Each number is 128 + 32 x the weight over its row's rms, rounded and kept within 0 to 255. Layers, rows and columns count from 0. The size above them is the row's rms in percent of the matrix's.

# layer 2 attention value, 128x160, rms 0.0958, rows 0-92, columns 64-95
size [101  91  96 101 101  96  87 102 101  91 106  88  90 101  98 101  89  88 102  92 101 107  91  94  92  95  92 104  96 112  98 101  88  97 101  92  93 101  93  96  95 101  99  97  99 100  90  98 101  93  99  93  91  92 103  99  87 101 103  94 102 108  98  91  98 112  98 100 106 106 103 101 102 110 111  92 111  91 107  96 104 101  96 114  94  99 102  97  95 111 107 103 107]
[[211 143 146 103 159 175 126 171 148 140 133 115 182 109 115 176 109  85 133 114 141 135 166 167 169  36 108 109 115 144 110  90]
 [152  78 181 149 155  71 151  68  86 110  91  99 108 162 135 103 172 167 128  92 120 141 137 114  65 120 109 147 153 160 122 104]
 [182 119 145 117 138 111  90  78  69  81 114 115 198 122 113 107 110  82 174 175 110 183 189 132 100 187 120  75 143 162  89  99]
 [115 156 107 146 169 145  68 142 147 142 165 184 118 111  76 123 159 161 135 191 153 136 130 159 134  78 113 134  90 140 147 125]
 [107  88 145 127 131  87 173 105 140 144  93 134 155 129 125  97 102 158 122  92 103 213  68 100 135 112 118 102 157 151 133 171]
 [157  94 110 129 168 140 180 158 111  80 159 116 192 187 148 186 136 146 114 131 137  43 129 232 139 154  68  81 129 146 106 154]
 [121 128  70 162 118 174 124 150 106  78 169 154 154 202  98 110 141 113 163 161 118  93 172 160 126 147 157 135 105 163 167  85]
 [105 108 117  84 138  67 149  97 145 108 104  97 161 159 166 116 102 137  96  35 175 141 154 127  77 158 194 132 176 167 141 147]
 [162 176 107 128 189 177 189 150 118 159  69 151 139 135  44 136 123  75 117 139  84 173  48 130 138 101  88 136 104 138 171 181]
 [155 152 151 112 173  67 107 133 149 144 114 134 131 122 130 146  71 100 178 158 147 131 110 128  96 104  99 146 173 160 151  79]
 [113 116 139 126 111 136  90 136 136 199 100 133 125 150 226 162 153  78 140 148 174 160 207 117 145  65  95  88  80 117 130 142]
 [114 116 157 205 189 119 107 129 149 170  44 139 151 126 102 118 113 113 181 110 205  97  94 134 153 140 139 171 151 156 157 113]
 [143 150  99 143 154 119 126 103 124  97  98 109 142 108  91 147 195 102  92  88 149 136  87 125  91  83 156  81 109 117 106  54]
 [ 77 161 166 164 133 115 171 143 134 134 120  88 134 129 144  89 108 101 146 154 162 157 145  99 121 130  92 103  95 154 133 115]
 [133 202 187  86 104 122 143 147 108 100 139 120 139  48 165  64  99 128 150 147  97 116  64 135 131 156 144 152 136 155 104 139]
 [165 192 116 154 102 204 141 123 181 108 171  73 119 129 143 139 106 140  97  90 137 128 123 123 117 140 140 133 184 113  91  85]
 [127 184 127 143 127  58 106 180  98 144 153 100 123 157 107 137 109 136 132 175 164 184 162 154 131 131 115 231 128 219 132 144]
 [184 163  93 124  87 109 169 118 128 103 127 145  73 182 173 154 165 139  98 133 156 136 128 108 127 154 121 115 114 170 152  60]
 [180  51 190 113  92 155  92  94 153  87 201 107  80 143 158 147 113 124 108 146 134 128 120 115 118 138  83 117 100  93 108 124]
 [165 116 142 159 146 116 137 139 132 132 116 106 110  91 143 143 123 138 145 166  99  91 178 139 174 120 132 124 134 132 129 181]
 [154 141 152 160 113 185 120 190 146 142 125 145  87 165 112  96 158 109 174 168 117 155 152 151 112 155 147  92 128 143 146  47]
 [102 157 125 116 139  99 132 165 155 101 149 122 103  89 162 168 121 138 108 132 119 163  99 120 111 112 129 131 135 154 136 137]
 [ 99  83 119 180 135 144 122  86 128 145 153 111 151 107 140  79 161 133 138 103  89 100 168 134  96 177 143 100 117  89  97 146]
 [ 93 111 154  82 199 128  99 122 181 100 103  99 114 107 178 111 136 162  98 161 105 132 138 150 164 113 139  92 146  78 126 176]
 [197 126 139 110 151 136 132  85 133  88 153  79 154 163  92  92 126 132 132 153  98 125  78 115 154 151 151  81 128 190 108 136]
 [ 78 136  69 142 146 127 111 117  91  75 160 139 101 167  64 105 142 142 131 102 137 118 145 177 208 104 127  58 141 136 109 166]
 [ 99 122  67 132  91 147  56 135 137  83 149 114 181 120 168 142 117  93 141 163 104 146 101  63 121 121 141  95  56 170 132 155]
 [129 103 135  99 158 124 112 140 125 147 138 158 168 121 154 123 117 141  99 153  96 155 177 136 107 148 132 171 163 136  82 110]
 [132 148  92  80  72  88 160 105 179 139 134 122 146  97  91 119 106 165 117 157 121  98 123 105 111 130 109  80 103  63 156 132]
 [125  80 196 132 126 131 132  99  45 111 113 127 140  92 132 163 154 116 142 133 131  82  70 205 128  70  89 143 108  94 126 136]
 [117 133  91  91 126 109 132 171  84 147 123 120 141 123  71 141 117 120 163  79 145  99 175 117 188 121  53 158 159 107 163 126]
 [ 68  94 100 143 127 133  85 141 129 104 129  77 172 152 113  75 119 171 102 133 168  77 137 165  92 111 131 107 167 128  90 182]
 [138 143 124  93 153 144 129 108 169 179 171 162 131 163  96  98 129  67 138 124 112 124  90 148 105 115 180 117 100 173 102 103]
 [143 156 233 139  86 124 165 154 158 138  93 125  73 128 162 117 120 141 102 111 115 155 112  97  96 131 126 113 104 123 206 141]
 [119  78  95 131 116 183 118 137 172 142 131 123 142 133 141 134 153 133 113 143 133 113 195  96 140  97 111 175 123 135  95  86]
 [136 113 143 143 186 160 203 188 138 147 161 104 125 140 158 126 115 176 230 121 137  99 102 107 126 141 138 126 141 190  96 131]
 [149 162 128 180 186  86 184 139 153 113 150  58 139 142  73 113  72 191 118 126 121 112 125 137 116 179 113 157 151  79 157 178]
 [107 133 142 123 106 125 117  38 141 110 123  90 116  99 168 109  95 135 132 144 231 160 162 157 118 170 144  68 130 109 135 162]
 [141 152 126 110 127  82 151 136 132 141 177  86 168 130 133 159 116 111 126  60 153 190  87 108 108  82 130 105  82 121 191 102]
 [145  95 116 112 171 143 156 111 150 115  80  95 143 105 105 132 201 154 121  90 118 175  91 146  97 142 151 154  95 112 126  80]
 [ 94 185 138 135 110 122 152 121 139 190 117 178 138 148 153  70  96 166 119 153 118 108 207 100 189  90 138 193 152 147 189 101]
 [ 75 145 155  88 117 103 121 140 143 154  83  75 139  88 196 140 176  94  91  95 135 120 148 181 113 120 120 117 140 110 159 114]
 [173 147 104  79 163 101 134  97  78 189 123 154 133 196 166  62  86 102 105 133 173  91 147 110  81 127 113  75 108  80 106 130]
 [ 80 100  93 114 117 110  81 110 158 135 106 106  85  93 183 107  85 142 146 152  97 159 108 131 109 114 100 134 142 101  92 156]
 [113 103 112 134  60 113  80  87  86 124  99 168  98 107 134 137  95 101 192 202 103 149 143 154 202 143 101 195 131 128  98 159]
 [133 130 139 173 157 144 122  54 139 116 174 128  78 139 122  78  85 125  74 147 153 139 116 151 143 170 143 129 147 120 140 154]
 [133 185 116 140 153 154 144 124 110 145 155 138 107 177  91 139 138 137 109 148 101 209 176 121 169 132 114  92  94 134  89  87]
 [119 227 112 132 194 134 144 131 125 130 138 107 133 147 180 125 105 125 154 112 135 145 152 166 117 181 104 127 133 115 129 145]
 [163 127 146 167  52 100  95 168  95 103 170 109 155 110 114 109  99 173 146 156 151 101 113 112 104  99 168 221 135 111  96 139]
 [164 119 135 172 128 133 109  83  75 129 158 112 197 181 123 173 117 147 131 186 111  70 111 126 143 124 112 121  86 160  34  97]
 [ 59  76  70 157 110 178  96 138 120  82 109 147 121 154  92 158 120 132 168  76  71 135 162 114 104 162 176  98 148 153 124 118]
 [145 163 137 153 147 143  55 142 118 190 101  85 114 155 131 178  85 129 144 151 116 146 151 109 137 144 142 113 120 117  61 131]
 [ 94 139 111 160 154 168  91 124 111 129  96 128 122 109  83 129 102 130 157 158 130 106 189 158  91 133 151 119 148 135 195 110]
 [161  65  97 152  83 154 135 139 179 194  96 120  98 116 120 177 152  97 122 166 153 160 118 101 133 113 114 163 178 211 163 101]
 [135  97 110  98 151 104 165  89 110 154 125 116 118 146 145 137 129  73 136 116  86  95 116 165 157  92 126 172  77 154 108 105]
 [ 80 157 100 124 102 152 118  90 137 119  87 133 117 119  73 159 135 104 104 146 121 141 159 164 101 113 107 117 103 142 152 165]
 [111 108 119  86 120  76 157 139  61 150  77 137 160 160  78 170 186 177  85 107 142 104 147 117 168 139 141  89 186 142 122  78]
 [178 176 109  68 148  84 120  94 116 138 182 124 135 112  78 159 176 122  82 194 149 130 147 137  83  79  89 170  99  78 156 177]
 [123 167 146 109 178 104 125 158 157 149 150 129 168 122  63  77 109 123 106 109 161 114 121 133 161  72 163 110 104 139 102 188]
 [192 150  86  57 123 106  76 127 156 145 161 103  92 105 100 126 177 158  59 132  97 129 180 120 150 129 137  85 171 115 146 120]
 [147 129 127 102 184 130  79 102  89 179 139  69 149 104 133 122 108 132 119 149 187 108  79 138  96  96 106 154 100 148 113 193]
 [100  94 114 159  92  39 175 156 143  93 132 110 127  81 111 151 101 134 116 140 177 167  91 194 136 144 111 145  96 143 126 149]
 [ 95 119 162  69 142 129 163 133 132 111  96  47 137 130 119  69 108 175 109 125  90 136 157  99  98  75 157 132 103  94 135 140]
 [141 137 107  90 150 118  73 145 154 138 110 128 125 133 145 171 151 186 137 135 130  82 157  69  74  68 133 123 125 155 100 138]
 [ 86 116 125 146 100 155 144 158 159 139 145 108  91 107 168  97 225 167  82 140  64  77 111 152  81 181 151 123 166 171 145 126]
 [105 118 142 106 154 121 134 130 135 183 173 125 112 174 125  60 204 133 160 102 115 157 137 144 159 136 155 183 105 155 104 102]
 [137 139 120  81 125 152 101  98 153 153 138 127 149  56 132  88 151 177  78 162 199 102 110 110 192 133 146 133  83 150 137  82]
 [110 115 153 128 162 137 135 143 153  79 112  97 219 110 113  78  72 127 109 144 182 124  84 156 150 108 129 117 112 128 132  71]
 [ 93 138 151 158 116 235 135 107 162 143 138 156  93  71 122 106 142 114 176 101 124 165 134 169 167 165 135 117 138  88 128  81]
 [186 116 136  96 155 129 119 115  83  94 170 112 130 136 145 156 103  96 171 134 118 133 139 189 150 162 172 107 128 126 170 154]
 [117  92 157 119  98 152 161 183 125 103 128  57 125 113 113 183 168 144 112 109 116  69 139 133  61 127 147 103 131  98  69 156]
 [ 85 138 149 107 186 125 185 140 114 128  81 105 156 165  63 139 137 123 138 175  76 110 166 134 120 101 161  69 166 160 114  86]
 [151 147 135 133  78 123 168  66 146 134 141 117 142 143 146 115 141 127  74  99 120 138 133 125 150 149 123 127 148 138 120 142]
 [160 123  91 123 114 196  63 175 186 151 126 148 138  74 165 139 131 110 116 182  89  97 113  90 118 141 118  50 181  73 157 112]
 [142 167 134 126  98  98  98 162 121  84 157  56  98 224 135 103 151  25 152 115 142 123 116  71 120 142 110 148  96 135 130  97]
 [156 125  98 130 156 135 192 143 189 162 194 122 192 146 105 137 107 112  80 161 138 134 128 177 103 186 174 174 109 104 118 140]
 [159  89  73 162 121 112 115 104 125 111  71 125 132 108  84 143  95 169 178 155 101 163  94 102 135 162 114 138 152 110 145 185]
 [125 136 116 119 120  73  94 139 113  93 160  86 108 130 110 121 116 151 136 128 140 136  99  93 127 114 178 150 216 162 135 152]
 [175 135  41 133 176 140 140 125 115 141 147 116  84 147 163 143 128 121 106  95 168  96 174  86  75 150 105 138 154 166 147 126]
 [145 102 110 120 164 132 105 167  96 140  67  78  66  85 124  93  81 168 129 118 164 106 130  93 194  57 116 134 175 177  93  67]
 [142 134 105 171 115 129 117 106 124 163 126 106  94 146  72 133 106 108 150 118 128 132 110 119 146 150 162 118  91  94 101 158]
 [117 132 153 144 102 150 119 148 134 101 161  78 153  58 130  88  98 173  97 115 155 111  98 169 117 161 139 134 149 152 159 142]
 [108 112 145 143 116 115  94 146 159 116 143 145 124 117 137 137 144 117 136  94 156 126 104 136 119 182 165 175 123 121 137 158]
 [103 118 119 159 136  79 119 155 130 147 168 147 108 126 119 184 135 188 152 177 191 156  80  93  95 106 109 158 135 118  62 132]
 [183 126 131 120  95  93 201 141 129 132 175 180  93 133 126  87 126 129 163 165 205 106 105 117 106 130 141 132  91 153 171 137]
 [170 144 104 166 171  81  87 104  89 111 105 164 141 111 139 162 182 151 134 129 106 178 123 119 160  70 183 100 188 120 172 123]
 [ 91 109 165 124 142 160  88 120 128 107  43 135  42 172 135 104 140 148  84 103 161 158 153 107 139  69 128  86  41 104 140 107]
 [160 134 153 116 150 107 183  64 117 133  98  81 148  97 132 201 132 154 138  52 126 157 182 167 136 221 124 137 124 191  73 159]
 [150 150 136 171  80 211 129 117 107 113  51 209 111 113 129  57 114 158 138 182 156 181 118 150 105 144 109 160 136 152 150 151]
 [101 119 131 143 145 161 146 119 133 147  50 184 130 131 145 121 147 117 106 128 124 197 139  80 105 137 155 168 106 138 130 119]
 [ 99 101 174 140 132 149  96 149 110 139 159 143 136 185  92 131  97 113 122 117 178 173  97 131 141 152  85 143  80 147 123 139]
 [126 152  72 188 117  94 145  83 163  84 157  99 140 171 133 169 100 149 132 131 126 139 157 121 194 142 150 142 158 107 100  27]
 [170 134 102 114  87  70  92  89  94  91 127  74 114 103 138 130 142 146 105 105 123 149 108 122 154 180 138 124 167 133 111 135]]